config.toml
hidden_act = "geglu"
init_std_o = 0.01
learning_rate = 0.00405
lr_mult_up = 0.649
lr_mult_down = 2.0
max_grad_norm = 2.0
max_steps = 13758
Each number is 128 + 32 x the weight over its row's rms, rounded and kept within 0 to 255. Layers, rows and columns count from 0. Numbers have three digits each. The size before them is the row's rms in percent of the matrix's.

# layer 6 attention query, 256x128, rms 0.13, rows 0-10, columns 0-127
099:109134084150099094149102104083082167154054165082127076168116076085123145131073118111088143107106114121113159125185157101117167138141082114129177113094135169189102127156122065039117179143091169149179093125170162137109103085128128106202135148143100146160093126099157113198140123080168133157149146098165151163144079116146127105119154112101139165144145138067169122099102143078123109115136
098:131151159122135110051126087085129143098140058157158148063133162177158188125112116092122153140089093173161143168101162105072076131150187162128120071124074129116164132123126055090084200151153115157082107124115131149117183171125172149125121125137135127130145156127163102155144135148195144111132161131115149172153167189108134147145128125156118129171157142196112103077152059162110176130130
104:100094171165127108091129136129081161116171103112097072133120157093106106137122091150123090087130114097089181126157141159134164125142170097150133158092145129117089118110127022045116145105094174134200145132142231068125115142188128101166104155095124114125132108132155119157160101118130113153152132123129130122138170123096132099135113105134183094135226196124164091095108170130152087109098
087:153114157152137179139146120158102107119106117173127065120108130129063132111148150118144095080037106098181160158097148125139125098109120154108131116112080151190178106140086072163094140187141103132102103088146078120120148156118138099145117158118112071169116104126180168106065129121156195126127181138154109160154111034072162102150154155120115126122147139157075177091153069134148138075140
083:110136098140191114112124136146102154187108170109077141114157152091074160152126140098125167055157057124163146142149141111207202105156119097098125134151185085111085158133127083128108137176034129195134162148172138103099114125137069121120158126160108123127097114129155143165151101135125103115156109131154165094096112144090184115163142101135119065133185116142177129131134154128145064067117
092:124178099090083126150127092084162145125101157186133133163144180113107119108172150178152138157068141150085135157161106152093144089097089141168152142093089158172205139112136127115138103106161073143027132117160155145128141112096120107070174187121127129111189111115096113121093122108115128114197161067127157145125183085124145201141111134102096141106072143126081156138164081130098138158125
091:135162147099060072118147072077131097139113147096109101204141155142079124139156082142151160113168094142045096132126111106120141109128175147128101026077081162116084167087136092123118147109143171176121109112190187109099121166106153102144134117107100137168135106109055117165103108163179128105108127164128108200164129142072114123139091111108094133161129115082137170115143115152095135135155
104:161128146157071151106110118108149077117079153135118166130120129201137129135129152147117123104102103139102082079132136100108065077113131158137101120142107147116137123160095127179180105114161113120081078128121060133099147159128140116107071134119106108164133152081142076061124151096104174144094119199092132129193071145181176165146108133119146166104089101163080146103184060119122222125147
109:103179125165126061129136158133092115115183141095109055109121123088126134139127118112117125130136081121167110190137138155161178129161079148146167127091169183121133130069174093097085188102067157104189145080159121131119171107188110155173165158161119170105096132116155131177125083152153120148133116055145116158131101163085164154089143145166140131175197145104157072176100147128128098153140
094:112114145137098078159139104078115148106142125150177113197109134091094095119109088144167159119111117142092117090142107083161109097099163145148094127167132079077119098112091079142124085120143129092188128160136179181079057139108088092095091079126103121187139129175112103116113139102125138090114100142109145083187048149124116167185064190177098097129081129106128157108163085099125131093156
100:119135115172065111158137079176136143076121177147139144093156142189116130118152102144124141138096097135127126182147099118081111089054112173148132170099113139155173162101123146148182107078170115133054189128108121162107145133144111159122137097171132054135153151112041103112121074086128173119133097044096142132141068110143128161161120168149077167115113091095122190160116115121124161105141
# layer 6 attention key, 256x128, rms 0.134, rows 0-10, columns 0-127
091:040118122074156139079188148095172170169133069122125174173100153160136171180118093151127147150180126153140100081134171111160090110089104154119146124091182115174107075123099089109108186131143140073141104164091140118141095114131104147143092163161169107135136164069115192169150080137152153180115119105181108141148172110135117114114153126088103149192077116138140180165121122113129147081121
099:121092057154112097101096093144134149120105107129134191085146113096130182170123097108155172104162115111155090130167111111114135157104124185085124113103087139153103089096099100110075143138066139171110127085188091132100119159115122092125131113120153169168056149157097099152164106101082160152141136173122121161113086150175058187065124031085130106137130132108085111180137084125149152112157
098:108117105141142125137114166116122157153146133159152117079149119045131157111095163097147163109126174128130118118127089151174175162106083123124130156137170081148179052186116112163141180098114117125172207141130123150109131096057122163122114114130148114167097078088193091085138119096097181160150114200110130155119132118134058148094125090119109109173062152164128064119114129082066158127145
094:083046118159095160118095137121114160109109132172183124141173134109134135122127144168164137104133166115120077200115146211145143145136167157063125060080157104156122071170123082116174124056149115135072133111150126178119087130113156089170167090104145172132187138093144100156069184110083142153138101121119148137129166137164133099148125115116135105129153063097116107180107083127151132155167
087:073165172172134136143122139112151143108150147064104140136170115148145134129182149139170132135150184157143040112091127144168117201115133124111154066142214162128117039163100095122105125145132187122177201117144127134061167148107160134148098112158160201139117164159157073180134130135177149102114129139099116132105094119136123127118156148078141116174068124181164143147137111132144102126117
095:130058100115125165150113125126137131134119190136114151142149154173081096088145109137133054113098116157134180129185111112111163083212073134162143136103123153181113118102057134129120043175132079141110093106142165105119096122125128125125124161117088125088191159117106118151110135136093073029134191145164183131086074071130115169112105114125124123115163105111078127168108140160136131142121
098:116116117071150086147173121134090128168084147101102175123136168120043138186171159130168120136138130161104119133210099130101105126112175146109166139152096094122132165094142156084108158136145096200154140116132153180078137206042119146148103114091182128115138106144145136092134099126116126086063149159112104188149167109113121162126157108159154110103189098115165111085099143140063100156103
091:172119138114125056101156080114133090085097136158125101180127170150096090174124078125112149116066139162109151163126147162082119073111162146139120157128028168156161182112118152148105078135130106136076098160088099099140120131140153123122121138155166161095144173131069180137098114137118083098106051148131138115160106159131113093125134103210130141069204109091137172152127149170161154132142
098:072164096126107149127175160083069067108137105062145155031135159072163117166119145148122160146144136119173110195165101140159164177108086164097115120088169114145171103122126147117105145089108196173153144087122102158126128113122089101115144168141211137148124126141130099132205142087120148157148120133126117135147092144156115174166158130100067127168092063170134102154115146116159160148128
094:093149166129083080101163130120086101076192089141142099174189106117104149141116118151167118087104148124061122097134099106099134114184142133118108128112190112124123098120129114163108172152134121126075199128061129101101067141107116101112111102075097093120124107136177054090137143150115135118131093197100111091150108131179125122164128172205134117121106164106130107115176167144056149100194
105:170098127094117105144146105122102153091135134137115087131087122202153187123098127150096131067089102166103197098187099103102122073199138148123110107100087153172124164144094126166102092165103106145152062136101154150146161108104082101162146190180114071136164137141107137108113146167122105126102145105188163125140117161189087129171101095205145192120179114085122097117105140149130121086121